{"n_layer": 14, "positions": "learned", "lr_mult_up": 1.14, "train_tokens": 353000000}
Each number is 128 + 32 x the weight over its row's rms, rounded and kept within 0 to 255. Layers, rows and columns count from 0. Numbers have three digits each. The size before them is the row's rms in percent of the matrix's.

# layer 3 attention query, 256x224, rms 0.165, rows 12-33,75-97,139-161,203-225, columns 168-223
107:103135136120168135130152118123148180147144113103139138099125119097145060082124144127184057087124165123098080134163113141121130116097122119129149103111169102119068135145
081:142144095210114058213186109078156157105138123108151142098126141116123155089092139139169106120178159081069155135065146159142096153159152123166165144126129090111066136103
102:172145177157117094116130172160127150136105080068135115115152138126128127138084148098089146104089091051136173177144060144117087201128078101143120140146110129145167179129
106:166093142120142174163116224088097138109106088122078119150147135106152148089148118102173186125123112129140095095169171102107137153106117136119148109090144098137136201138
068:099184158124127096086113056169157150163089152164095117107144133152119112089141161119165101171236146132165125168132149112082148085123124158095087143132116134100101146114
112:179116158113152106126045115111111115187133129151099099098142106144129151131066095082128156132112188122110174150128173111145135122179148092161206118147150123112126095115
105:122108102134129138090148089072155156141205155121154145112154162081170160138178145208115128118172135089070105111163137128087098102052084109147080170138111137149148165158
087:132112124078186123088167114158130115093116131167141185141082157117107116127104053104132088135156136102113177100128108133098126092152168126142132084151077177100086184136
110:166061099099140133125137119141120142141101072065076130147136084130173161073126073180121142058180130142069103171179135124165149158126081081151124129116184068078134132110
105:165148145114125127144127122192151118118053135149140127110105099159180075152111078062133145086105071099135114134086122139094154122125143132106160142120161105136133136140
105:157122084114103145079195138149117145146078116178083144170177116102127115137159104129146135108115142063127066155156136122097167148115131147170140143111105092098212116123
108:145108177142162119143150145123121080159152142085090169083175101118129167092110096101111161179122154072150170089199169171137143114089160120171123170113098097140132069061
118:077076108141138107118136120108128120156104099126134119092151119106157151073104180106159097182186123112142119150159156161066081118148104075093237138086080164157117177122
107:080137130160160136100077140151148148081128112145111161149138082105143131102140128134144119078130085115171129144116103152140127152158106075123106130143088127167036128146
096:089104136140181037085150087117122163098218102125130180129114152134142136156105186090156135120148160167109163126122137152112129151154137108172129146110170121166136124130
103:101137089154165111113176157118154134177127127158109130086118121099141111155139096145176078129120142085128124110141179109114104189063095161126108087128107167115121125161
092:060174112160155154101109083110156128103119094134096109167103110126120137126105124059092158158108115069162112039131088169121191170187144144166122120059068101158104105112
095:150140081099180123141132119121164138150095085131150110082078145144141124109155162085129127156097124142129113124073127108099192192093155120153100132145130102124060101167
098:054117141086147142123091096126127149163137062120122083130115123093127048167099102134139158127090077146115106143140116132165101156040186176080122135128139100122108076136
087:089173131149082101146111162129134108125142134136215174143141130127129130162115113085094150116160120064040152153090135121125110124135138098139172160142092114119140112084
100:122112100181134160124140141094062108091092180123201093170079067143117127096157129062100146116125152111083095093142147071169118138169114042127191061091134143134075164152
100:103114112189129098093178099184136092126114092116176116142131080131105123143131093131128132117125154082101162133109141155118120141096149092130151062126122122179051145149
096:109130126105111171125083126091113062109109097120172099098143064167105133126078104108104092163105140154184132129102123082131031105122103165150154121147150178131119179149
109:198177128145164124136113113094105139101123122153073098190121136154119114151147126127136118105123139122058062159133140111160137137171107158109125111104130094182177114081
075:134154180121113105136164146079099102108142073152154109205134136121157160075148198175091133144168105142159125138096089147146103110088140127150167124122159118160049150077
104:167096205138120151153138153111124135055083095117116161107152098088143128133133084147159082160078109137183136145115109120105071107142117095142099095133099146193142050105
082:169155116158129084126161104195132153164161131129167153149131196145091111175147080128112132149106153165059144087107121156097121130122136125132124143084103147113108109123
073:126160123147170081146095199098141117142057144102132133116160054122168130094120139133104138033093166106181110138112140103084112110131113165126085130109154147114116123116
109:097096165125091138177203123103117135146195145175181173120131184153120148139133115103135170159122139100084138110128163089121129118154164137145149104118105145106137154108
106:091145143137146162118121166131135184126214098186091137130099158072114082154150111153146112138096115079188124114133112142167100121124071106162151114154113154122162182103
076:178166111089136159133138109151135094145148126104068154146118127112118100136155081106100208123140115122124144062097121128183158123132143140123113058112116168143123152125
087:143076086163124163142098143153126080146079133116174144199107137119113118114109188096162116118119156132141111133123124075119129142153139103086126137134125116142193145081
096:093171168105086152134095092133146113109130076139167093085023141119097100139161134094176143167178172122172157130112116169178135146080169128195192086175083078145140094130
109:191130132121124170144095143133104128063102108121116128087104136136128132136161098120090118116083160103135145165138133102124103105212182138193060071098085151095139149139
086:215106123101146128071130120150181101106101142090117097065188185137152108179132130187107164103119130167133148163134112116110116129140143126119148147110097139137111056108
088:107100155158140167148128137093121178160130172154141149144122102104154128092206125163095157099111180118099063117099148152103077112151094086098114113090114143130178151136
107:138076087078110159092131115140099158089129089133101126149098139110099121142097115121171133142117158065131166129111144123110154141184183099122190112134061137110128080180
078:091092130148137100143109199100098111136071111130172187159145091119144158079109115139088139109068160097174146133080178122095115141156099108123099138129155171147086172160
092:085123111111145096125144055077175199126116145156122151140109168100112152186141169118086156174098124130129121111100130089112098057093123084170167161161150206163090195146
084:111144144155118098100165183115140076076124118150139178134109033155164144098104137104155093125066118117147115145083134198123090140150151101154143113138122186239155117124
102:127171119151117113067178164084128064034150106106100128134106118099132190129161100130186125127099172097119106096146172160136085162153217127126159120108140120150181087142
094:109132156165183118122097173085163116093170121136090147117157135139153076141140100126099128131134147086144134120145120074201139138126103094148079061168129072201079105166
071:056203152101149083130124108063124093112168128150187124095133120176116117138155129128103186107147116177106181161111115175153124159172198152149173122107119164112122117147
091:093075088165126161143096094094193164164169118134126089174099190116094190137135125149157073134119170126155080094180166106087104134084110067157110139131167063056152155140
107:101211156091118089128099067128102153122153140174141161199099187121124146107141096090116128151139124144108150158100100134152163138144114117049134073150070097156123092189
105:094185139225116144140102070109097158140154113170140176120083115086154076123142129091112094134152152140088119162105162112091087172159100131233047122146099092108139158112
116:112102095073145136114100122112159096094143123197159109166108172126183118097166144134143150134151173104167126125099098065132152121126096179149195124133146143151129106096
085:102096126155118131195120076159096131106121120171089173154131138156129136142128158109120113140152132061154094128121087099147171100122099149150117088214148125151048146145
100:142167112126094162135113162131089163112187137167151123115132132165134149161146123150141094129126102104105105091181214133105150119117135160100154166119198179106140120124
108:119222130116153091112093139122157084113116151153122151091074125225094124103120151162105140089123131103154104120185201142120114128138146082205105149119125174108114165194
072:130153111114121162098107088042122119154122105129137097114138078133124116097142120095172111128173167109165091164107201149198108161068139151117148133135119127129133103130
101:125071191113135148110141140132094127058042098123164150119145151158135132165141205123118178132144145124141115087130168114145123116126083188129144101100144085163087119112
102:166142149087154125107113103104088128154157135170088137157161159088145179134106146171148074172118132112104114149128105162079132104131076111158153237141140113121162137106
092:169108132134179118119129183172113109115114110147093126173094213126215144194142093156170187130150138182128108135183168149135131127145157185135152085121134137139141148149
112:185143075079118172124163108088101134121123133077097173126147113115112193136159170152122150118185130057132111109157158085119125096119069142101087142175103119129126085110
109:166132131089155100164153096183123099101096136160098148175137114091135133126130164189119080147079134108132167163136057143162137144135133190052186145082171115201045111133
106:131144143117092099133126160142093144142131137135090096151126127148122158131166115087121068172151128111131161113145104119135157066100085109146137102170153128139104099148
099:118174077108137152160150154113157125149173103135153076169088129137121153124110071142109141079132085128161138164145107136122099121144168106149123148104161115096144160167
106:148072111121154127138173118173131115127127155114146118105093190115118160124066120129103115143173119156140113075093200093105128157123114080112127150124152097097090118116
107:101114167173155074083072104147097076110147152176088068182088153178090124122192148092122157155172105102130169080146173151110153134178088140139129111132118121148068156160
096:082170155149165125114135133137140119082147106150109168150072129125107085181088132147144121134125102168126149098154150164153140135122065145171110134123116094112124160085
112:122096136111116148146120077103148100155118146108132143146128096128137135162115079110092111148125135178081125133128155086164175146097087157179137105148146061110101135153
090:168136130148146150097129146170127123144098145131128123081114168121159076121157099164145152137127119163163133166084140070147127190056166159081173099116134097099131118117
103:151086096174133191086087168127119087071117122184112157117129140126084154136112166095175069145112122188119162121146106134101114165115125137110122124088124170062089126120
102:197148094130115176055133184110179116106093109109173159195146115110169160090128133061110124132147079141130141105161136100138137149086127157138121111196150053094076127059
093:043167140081142234167156140131152114126118144142127156103151098160116085139153103138116108141126084084103148142151147058133153116144099109138126086153128115141103172062
102:116190139101145153117087183102103110126116158110125135100143155109162162095161155170147173103093118104125157140128156180098087125078110131190134108121199165113101168169
095:148115160157137083156149113109095106158105149104155121165066173090092124110142097117112135095156145076092165115153132139178179120200107181128058104080125175133127119107
098:112132111142186099119166122101127101138106097140192108136094122164156134144113113082167132075097094112112140137114113171147210132119181084123132124085155114107124148156
098:147131112189080174140165179133112164075096094142186153142101138078069100132141136114049096124111077129104206103118143133153102186117103108093136085177093113171100097112
074:122107150154119074100120108110132138112092127141160124151117132167087183075099200109148137117148163140110117111064179108064155170153099123186143138105090164036117206098
092:114048147111101145124164149123156101120109084122098121124154116103168136037133147110150182119108088155091173188126146125146189182147186128132158086158160156174061122081
096:131109175129108144182159135122089179128178136114113132147129080124151149160129121103139145132099117069108144126027090125134119097188125132114090156146096163123144128118
072:173143103153127097130117088093100113120123094114127108144179130066107144115164145129108109105128139062179136118124133130167119106089186184126118145157171094129099086108
101:149108111118095141123097161114129116114111117061122129101127159076079071138105126165070065147142076176177076102108117087104142084191174116140109172111108116058104116155
099:107122128157114167150063138120050115168129112129135075134132138199105118095140104073104144190144152117172145123131124124128105133115166158148083179135093175127150144148
085:144158142082135101154191077107128076102163092065077181156119122064129145138114157133195134156146121142131161134094126153137108096124132136160136101075061096192120187159
105:124143156189103158121118109120156118146146227054119151114123069087152183077093184162092105101103124110093083137111089117141070160078118141154110094166129093116218129076
094:135158136131118124060115160092102126116137098130075107121167107147139109142141173180143192120124054123151051120098133125170130139091132151160116096092087182167112103107
106:119091115089159104139188103107147090103071122133178141131104147113223111106132177143065128118147089152124110094142133101096109199042109150086107126095128109107179197099
091:178159134143144187067111123064113133133092142095132145115168056121169132151152121096121134125136130091121145137117166158135112177093135148135193137152123103110075129151
096:150104093104122096171127168131147154222177115130092078115117161156127098063146143120146172176151161129150106118108151085082159129096127111097154160132139123098077145128
109:079133185143098113129125121123118116105109079151123148112126180090136143110062119136139101154108081134111125177163118154099102112085122151134130112159130153104130172110
078:093063122100097102189158160126149103075154119103173117132142132121073151105140140136095146174131160155145118154166128085145114117109133141105131145160178167123160103109
096:184030160094107141122126177074081103132094166079110072098101179073147141107141143105125150168178137141132138132174120153152089128107121146111150116172162134133081124091
084:134167168107122204142055078133114126151197138135137114174153119125053118171151079105095102163166114036152120155092153096121114116164100118149094147096100111074178121096
090:150075121135102087148163103138093127128114133128128130089189153104175135126173118141053140126110096066130129063073107156103108153179144066121126122167117089128139203174
101:142117170133132125123118090163132119168106136047150125067135126085093132149125139174075143088129131010146134185121132142180096104078145099120161171105083158113123142215
082:082150132108114148128113123119114165184127177158182139119125102090088123181123097086114140084141163102187203132066154096175131139102150097139170151130119150093124090136
104:163130177102113146103208152158126128115175127145134156139146129094111146114160119129094120112174169100112152170111109135129138129128137088118108129145120172154138084085
089:073076105121156092124062158166177133167122099161112119104182184098170075171126116080080175080125112131124135116107207091190118154150177157098099144112143132073148107102
# layer 3 attention key, 64x224, rms 0.167, rows 11-33, columns 168-223
105:106147181159106137114148226157133128081062138105142104122067216132107154210157109151131144120134101074113124181105120097183080147165122135135123129075129080098194158128
091:085059117140195146135080124131165160108104138115099063163095135106153193137123109137122116118114119094115121152175072143112179093104179101153123092148150085123105119061
082:086167151160136145070113083126159168136140204138137106125120131114102117056123128106161087172118109046161155104133090127122141118186140119158139137158113129066176110098
103:166108073164144101106125083142173106153090152137074179141139149121140139119125148184224136134138134129071102121152215119099148078126129110093157159144142089130150148102
109:055094144104117051160098173103149145115110049160121137116133132164139198077124139006145167137107095100135106152125185112102136138133150131136163118143188136108102221095
086:119192142119133138064115128135147085190113165117123117111153151120162085099142132120127137135130097120156085197089143104124114141104172131102119183123117122118149075107
111:119096098147116086098162162129054103107221126133062156108197131125163159115135104140151129136146118127093153124113112158097134125134121121175146092180099149130116171121
102:081116148152126158081133086157114085161083108161089141168133079167131113125088119152128119159080142158062110136123156122145136118123092059098157098093142093076133120103
090:048101154088137093068145151083139120163118096132135165108128178116137126123209162137125119077085170067135101086168153117142071166152166106120145140118145160144099113159
101:155123071112125090134120131130184163103121142111093106116131108197144167154129129125211072156123150158098113133139078137135111093165102144123084086099129119141127139152
103:158156139120110139112058119166181124105099120085145152146172168144133116093124171102077095091145112127137087120145151138117086090134115120091122109156125141133156083114
107:138092162168076138101071146120114129126162104199111136117134117184131192126129183111132136087102189111084173124085131123123114168120110121149132162158160164136153100109
102:142164150152106121125089106148091090105120123103146126115129183166117109199143086117086210076121137138164155149147173092117169081143106123176160111119144116101086101118
099:083113192103149110119129141146099101142089081146148097085167117174129127063059078126110119162145151072127151164147144169119094097144160127155109134116126141124111165104
096:044166100108081096203146162136059129139096098158176146128132127078069124100175078113111090132154176141123176093071132120123131123114197101149145090147178154092088086155
097:139145114146132131120166101174126151083119134103115091205091177136125097114086146105163090133114117151115139067142132124100170139117138149140093113145147102131148161156
101:153124146150164145081100163108124166097103112087166102143131105138178166158089109186159130088152159129151145103097069124138138139197151088129124124055195036098126151124
087:111177163112136152149130111127163122166112132122116131086104128105155126170118104173099184135106128189100103144149130126167107121119103114081115124147190136181161139156
104:147066146113087108118109158109144158135142069143178144119122106114119044139111093096129141155075124107078093110132142056122129073119145179106078121119066109117137103142
102:134180129046112144078109181087093127124176079172157051134074100127122140096122139139150171137158156121107096149194143122092085174133101114087132150154093127198092112136
087:069126145095155105163131147151104123175190157157155102140113195129133091134099075137139130168107123148085154150143134103030180104178128112132128132150161104156179163145
102:104107085172157130170132183119110158121101050121180130102140130124124098112129079116152099198107121104105127146144125157140131153152187079087107104121082114124057074182
104:140118199095118198098133124086133149130130087114130140152083129156147143129129106131128109103136081114170158138093080122140087178141165169191136113067096140150102166137